Weights of a small GPT-style language model, trained from scratch on English Wikipedia: LayerNorm before each block.
Each number is 50 + 10 x the weight over its row's rms, rounded and kept within 0 to 99. Layers, rows and columns count from 0. The size before them is the row's rms in percent of the matrix's.

# k: layer 6 attention key, 256x256, rms 0.0628, rows 129-153, columns 64-127
# q: layer 6 attention query, 256x256, rms 0.0662, rows 130-153, columns 64-127
k129 102:54 55 62 56 47 35 50 37 53 48 59 49 54 55 62 38 46 61 63 45 58 65 61 67 73 61 59 51 40 78 40 44 48 30 47 50 53 40 48 61 53 34 45 45 52 52 57 40 48 44 63 49 52 51 41 36 47 46 57 54 53 37 67 54
q130 101:54 35 52 60 50 51 52 43 60 57 66 44 68 58 46 47 49 41 48 73 63 60 58 38 43 62 50 45 51 50 65 51 59 68 55 51 65 45 35 62 76 60 47 42 43 64 46 36 29 39 55 59 41 61 42 41 52 42 45 53 65 19 43 60
k130 094:52 71 51 53 64 49 42 54 51 46 49 52 52 52 49 63 52 52 58 50 31 42 48 42 48 48 46 37 30 60 56 40 68 42 40 36 59 40 36 47 25 44 48 60 43 65 61 53 57 71 74 36 67 63 55 37 71 42 47 57 45 53 57 38
q131 097:70 50 46 40 57 51 49 51 36 65 54 37 46 55 45 56 45 40 62 64 59 59 28 62 51 41 38 55 51 68 40 60 53 52 40 50 57 70 65 43 33 41 52 52 35 41 60 30 52 35 44 53 49 46 50 44 55 51 56 51 47 64 31 68
k131 109:33 55 44 34 42 62 48 64 77 51 57 64 43 37 54 43 55 52 39 56 32 36 40 41 51 45 55 48 52 43 41 49 38 39 64 54 41 53 43 67 37 43 51 58 62 66 68 50 61 65 39 47 52 53 37 56 61 51 34 30 55 42 51 52
q132 170:55 46 32 45 42 66 46 34 56 53 67 59 44 58 61 46 70 42 48 57 36 44 39 44 51 60 60 38 53 65 47 46 71 40 47 35 57 58 55 37 45 47 58 40 41 47 62 54 55 47 54 63 58 37 58 37 41 61 44 43 63 31 56 47
k132 091:44 42 65 41 45 54 54 40 66 57 61 60 38 42 59 55 45 48 52 63 56 52 60 68 62 49 33 19 59 55 51 64 46 46 80 49 53 63 42 37 55 43 53 49 45 63 37 49 62 42 40 47 45 41 32 41 44 44 59 58 35 59 67 56
q133 073:55 55 55 46 44 65 61 53 56 49 62 49 72 40 63 37 64 45 38 42 48 59 48 51 57 53 55 73 53 55 66 57 35 59 38 46 35 43 42 57 35 53 69 47 64 56 59 42 58 38 46 47 45 50 46 59 43 56 38 50 44 39 43 42
k133 087:43 47 59 53 52 54 44 60 42 38 48 63 40 57 51 39 65 63 40 58 63 53 50 47 67 46 53 47 48 39 52 57 56 49 46 46 48 46 52 46 56 48 48 48 47 59 44 47 74 53 65 40 47 50 34 53 58 79 51 44 48 60 51 54
q134 101:53 40 58 54 44 46 53 40 40 45 41 42 41 44 29 45 41 57 31 43 67 43 54 58 48 56 72 58 40 42 48 46 48 49 62 50 72 55 33 44 42 58 53 47 46 57 50 40 54 40 61 36 71 54 46 34 42 61 53 38 56 52 48 54
k134 104:31 42 63 62 45 54 50 48 39 49 48 55 57 47 57 51 63 44 42 65 55 62 47 59 53 38 62 47 45 25 54 71 46 51 64 55 48 48 52 67 63 49 41 32 57 61 47 46 34 44 43 42 58 41 54 47 59 35 59 39 50 63 65 55
q135 096:52 51 50 60 37 51 46 59 68 56 40 44 41 52 50 48 45 61 51 49 43 47 37 21 48 45 47 35 67 54 34 46 42 50 47 64 42 73 37 51 50 51 58 29 57 55 43 44 33 46 54 48 66 43 54 66 40 35 43 39 74 58 34 47
k135 103:44 44 71 54 62 57 43 47 65 53 50 55 43 51 46 48 57 56 54 49 50 53 52 54 71 45 46 45 31 44 66 48 47 50 62 58 39 44 55 46 51 58 48 40 37 57 59 51 55 46 60 45 43 47 64 54 55 44 75 55 38 56 47 57
q136 087:48 43 42 51 50 61 65 65 40 59 49 55 42 50 56 37 60 61 40 42 38 39 56 47 40 54 38 57 48 59 47 56 66 48 47 33 35 57 41 47 67 37 54 38 81 52 48 55 47 52 24 42 41 44 62 33 44 52 49 34 67 47 41 47
k136 086:42 47 70 32 40 59 45 42 74 49 55 50 41 50 57 59 49 34 40 48 70 50 34 37 43 46 49 49 49 42 58 52 46 47 39 49 36 41 50 42 71 42 55 59 63 39 54 56 43 41 39 26 61 49 62 64 46 48 49 57 55 48 50 37
q137 105:43 35 56 46 41 39 52 51 57 37 47 32 39 69 60 65 37 57 61 33 28 36 54 52 58 46 50 63 54 44 45 60 22 59 48 64 59 44 52 49 39 55 34 50 46 48 42 40 51 50 64 41 59 42 57 56 48 45 59 47 32 59 59 54
k137 111:59 45 52 47 60 44 82 45 38 38 38 49 60 42 48 44 54 61 49 33 57 49 59 41 70 61 60 55 55 70 54 51 67 61 59 60 52 48 49 50 58 59 22 47 55 62 27 53 50 36 59 40 48 41 60 38 45 49 52 43 36 41 55 40
q138 110:53 48 53 42 38 43 57 54 46 44 45 38 77 42 29 54 50 63 47 59 49 39 53 57 62 52 54 39 37 47 36 44 56 60 61 52 65 57 50 53 54 58 34 53 57 58 50 43 35 49 68 61 37 63 47 50 36 45 48 58 37 52 38 61
k138 113:57 50 43 44 70 50 46 60 48 49 52 43 40 29 52 49 67 47 42 51 56 46 61 75 46 45 46 71 56 35 41 50 42 58 47 58 39 45 47 67 50 53 62 50 67 42 49 42 47 30 52 55 45 54 57 65 61 44 54 50 60 49 40 53
q139 088:26 58 40 42 68 54 46 51 46 77 39 69 53 59 47 42 33 54 51 34 44 67 53 40 40 47 44 44 61 56 67 57 49 47 37 32 53 47 52 37 44 56 43 52 38 42 56 60 30 44 61 58 49 45 50 38 47 24 44 54 53 40 44 44
k139 087:55 54 52 52 39 45 55 38 53 50 75 44 36 36 46 43 46 46 47 67 50 54 44 34 45 39 43 48 41 58 61 46 51 62 53 52 47 58 53 58 63 47 35 64 51 41 36 52 46 48 52 22 43 47 61 69 46 37 51 48 48 58 36 55
q140 088:49 47 47 47 43 44 42 54 63 45 50 32 47 42 57 32 68 42 57 36 53 58 54 70 43 34 44 60 59 42 54 36 49 40 34 43 38 53 39 45 48 46 41 48 52 43 46 60 44 32 59 64 63 48 42 27 45 60 54 48 60 37 60 49
k140 098:53 35 54 48 51 36 53 59 46 45 46 59 48 50 56 53 54 54 44 38 59 39 39 43 53 63 71 49 61 35 43 42 46 42 41 64 46 47 37 45 48 47 33 45 42 37 66 44 45 62 42 41 65 48 62 57 45 44 45 42 69 42 45 48
q141 102:49 42 49 49 58 48 46 51 44 54 62 54 57 70 39 57 59 56 67 59 32 46 63 51 62 68 55 48 44 62 41 66 48 44 44 41 28 62 60 47 56 42 55 61 61 60 56 50 46 52 61 56 62 35 49 48 36 48 35 85 51 37 38 62
k141 101:68 54 69 53 42 46 42 56 48 62 57 39 38 52 49 49 74 42 55 48 44 52 39 50 49 41 63 54 46 34 57 51 54 52 65 46 42 50 48 57 57 58 49 54 67 37 61 60 52 41 43 33 60 57 58 54 59 43 45 58 76 63 41 52
q142 102:50 46 43 47 49 34 38 47 51 50 44 52 42 52 49 47 61 61 57 62 52 47 44 67 43 27 46 28 42 50 45 60 49 58 61 54 22 42 35 62 43 57 44 50 52 43 35 49 57 57 58 56 57 32 50 59 62 51 45 31 37 35 36 56
k142 096:57 30 57 66 51 36 36 42 48 43 68 37 59 61 52 34 56 47 52 49 45 43 51 62 36 61 50 53 40 35 41 42 53 56 38 62 49 40 34 55 54 55 48 74 44 56 61 58 43 52 64 63 53 55 38 62 60 53 62 63 43 57 44 53
q143 085:59 35 40 40 39 41 55 51 53 54 43 55 50 55 58 63 57 53 47 51 45 51 33 47 54 68 39 49 56 55 71 53 58 40 38 39 46 48 45 28 50 45 61 56 54 49 61 56 49 52 52 48 65 50 49 60 37 62 50 43 51 46 40 68
k143 087:29 47 56 44 35 43 57 60 60 56 48 56 61 67 65 26 60 47 56 41 52 42 58 47 41 48 62 39 45 57 46 43 48 54 52 49 54 39 60 59 51 40 42 33 57 45 34 61 51 57 53 44 52 41 61 59 45 47 39 52 59 60 40 53
q144 095:43 46 40 47 59 62 60 40 56 58 68 59 48 50 49 43 45 56 52 41 51 45 53 47 36 64 42 33 46 45 54 44 42 47 71 51 60 58 28 47 34 46 32 44 60 46 45 42 39 55 46 42 38 57 42 40 47 39 67 33 44 69 52 49
k144 107:55 48 50 70 52 45 31 51 55 65 53 37 56 45 50 47 29 45 46 57 62 42 48 69 35 75 40 55 46 44 49 67 50 65 60 53 45 42 51 50 46 60 61 66 49 46 53 32 29 48 45 50 45 58 48 60 48 35 56 38 59 63 46 64
q145 082:36 56 33 56 52 32 53 47 39 69 31 40 61 47 54 47 47 62 35 52 41 46 46 61 34 52 56 52 61 32 55 54 44 41 49 59 52 58 49 50 45 43 52 38 49 39 52 52 44 51 62 51 61 49 64 73 41 51 37 48 42 64 46 41
k145 105:47 46 65 64 46 52 69 49 32 47 49 45 60 66 57 49 39 40 54 52 57 37 48 52 48 47 43 47 49 70 43 47 53 60 38 61 58 52 47 42 63 59 49 59 48 44 43 52 47 41 51 31 29 53 47 34 42 45 43 51 52 55 53 50
q146 111:69 45 55 50 67 47 46 59 42 39 45 52 45 55 54 43 48 53 71 49 41 43 33 59 55 60 41 28 52 56 38 45 57 48 61 54 62 59 40 57 49 44 74 39 52 42 65 60 40 47 67 61 38 47 46 50 54 54 55 44 44 53 55 44
k146 112:44 62 37 41 52 51 34 52 52 56 41 63 52 67 42 40 48 42 47 56 43 54 52 57 40 41 53 32 53 45 55 52 52 76 36 47 54 52 47 38 48 58 54 60 62 23 70 34 55 54 41 64 54 44 44 41 47 71 46 54 58 48 40 64
q147 108:55 58 43 53 43 59 58 34 58 45 54 40 55 50 50 56 48 48 51 42 46 61 66 45 42 47 47 57 58 69 36 57 36 52 57 42 41 35 45 51 47 54 48 41 55 28 67 62 48 62 55 39 33 55 49 53 57 63 49 54 54 43 43 60
k147 108:62 41 45 31 49 51 65 36 56 45 47 49 57 43 47 54 41 43 46 53 65 46 45 42 50 51 38 52 45 42 68 52 74 46 49 52 57 49 61 57 59 48 56 65 65 55 56 60 40 42 54 39 36 32 49 31 43 57 53 52 47 53 72 69
q148 096:51 60 47 43 66 53 39 57 37 49 39 59 40 59 36 47 62 51 61 59 60 52 51 47 33 52 63 48 34 57 45 63 58 50 56 55 54 52 46 51 40 71 43 41 70 55 51 46 43 54 43 48 38 45 48 56 49 50 67 40 48 50 36 65
k148 091:40 46 65 66 45 68 53 46 36 46 60 46 45 38 55 49 54 52 38 53 51 45 45 58 59 39 30 30 41 42 52 47 49 63 65 57 60 54 53 54 46 57 56 44 46 57 55 41 39 35 57 45 54 50 61 48 64 43 70 57 50 58 56 44
q149 127:55 46 48 50 38 63 39 51 54 41 42 57 36 44 55 55 47 60 70 45 70 55 57 55 36 44 47 26 49 55 46 62 50 45 37 66 48 58 50 56 52 39 83 56 57 65 70 59 42 63 42 67 54 56 61 44 60 52 54 64 37 37 28 44
k149 098:60 51 44 41 57 33 67 68 49 56 59 41 36 42 63 45 57 47 61 55 59 35 44 64 56 57 51 43 61 45 25 41 53 52 42 52 50 39 55 47 45 40 58 54 49 32 45 49 44 54 57 68 44 45 50 56 35 61 39 37 55 54 63 44
q150 101:45 53 61 55 67 57 61 41 38 72 41 63 46 75 60 59 58 43 53 43 44 53 74 34 55 41 43 55 36 55 40 45 52 47 57 45 40 51 61 56 57 69 48 35 28 63 47 56 45 71 70 50 51 44 49 56 40 54 39 59 43 41 52 64
k150 098:58 40 46 45 62 47 40 46 41 44 49 54 38 40 69 45 20 52 39 50 53 35 48 56 59 51 39 47 58 71 54 54 42 51 54 51 30 66 65 44 59 55 60 65 40 49 55 36 61 61 50 49 29 38 42 58 46 59 56 48 54 41 37 48
q151 105:66 57 50 40 68 50 66 39 66 53 73 52 59 48 58 37 52 38 50 61 33 69 37 43 41 44 39 33 68 42 57 50 52 51 35 48 63 54 27 38 41 46 35 63 52 59 79 54 44 58 41 66 58 47 66 59 53 66 56 64 60 46 55 54
k151 109:38 51 62 56 49 62 57 53 42 48 52 60 53 68 47 55 56 49 59 60 58 55 54 44 68 49 54 48 41 64 55 37 46 61 66 39 34 28 45 58 47 62 58 47 61 51 38 43 53 57 56 50 59 46 48 69 37 40 48 41 52 57 48 53
q152 090:50 47 62 72 38 30 62 59 47 49 38 55 50 64 46 44 60 60 50 57 36 60 50 47 48 35 38 45 46 54 53 47 49 56 68 50 45 41 53 39 42 58 50 59 56 41 40 65 69 26 60 56 62 39 55 57 39 37 59 39 39 45 69 38
k152 098:57 56 46 43 50 48 41 36 62 43 60 53 29 53 56 56 48 41 44 51 56 56 45 33 61 60 41 55 60 64 65 56 59 63 48 66 47 29 44 60 41 67 46 51 50 63 30 57 54 49 46 29 59 62 50 34 60 57 68 57 54 52 32 45
q153 089:49 36 48 46 72 46 58 47 42 44 56 30 43 36 56 42 48 53 51 61 44 68 64 54 64 51 39 39 55 51 47 51 63 61 58 41 36 59 29 40 58 33 34 49 56 40 41 61 41 56 55 52 41 39 50 38 42 59 34 52 44 50 44 53
k153 103:37 53 34 61 77 42 31 41 43 52 37 32 50 40 67 52 61 54 42 41 56 46 24 50 60 60 45 46 58 52 38 34 55 60 57 57 66 60 53 54 45 70 51 71 35 49 62 51 49 31 61 52 67 61 44 48 43 59 49 55 61 50 54 53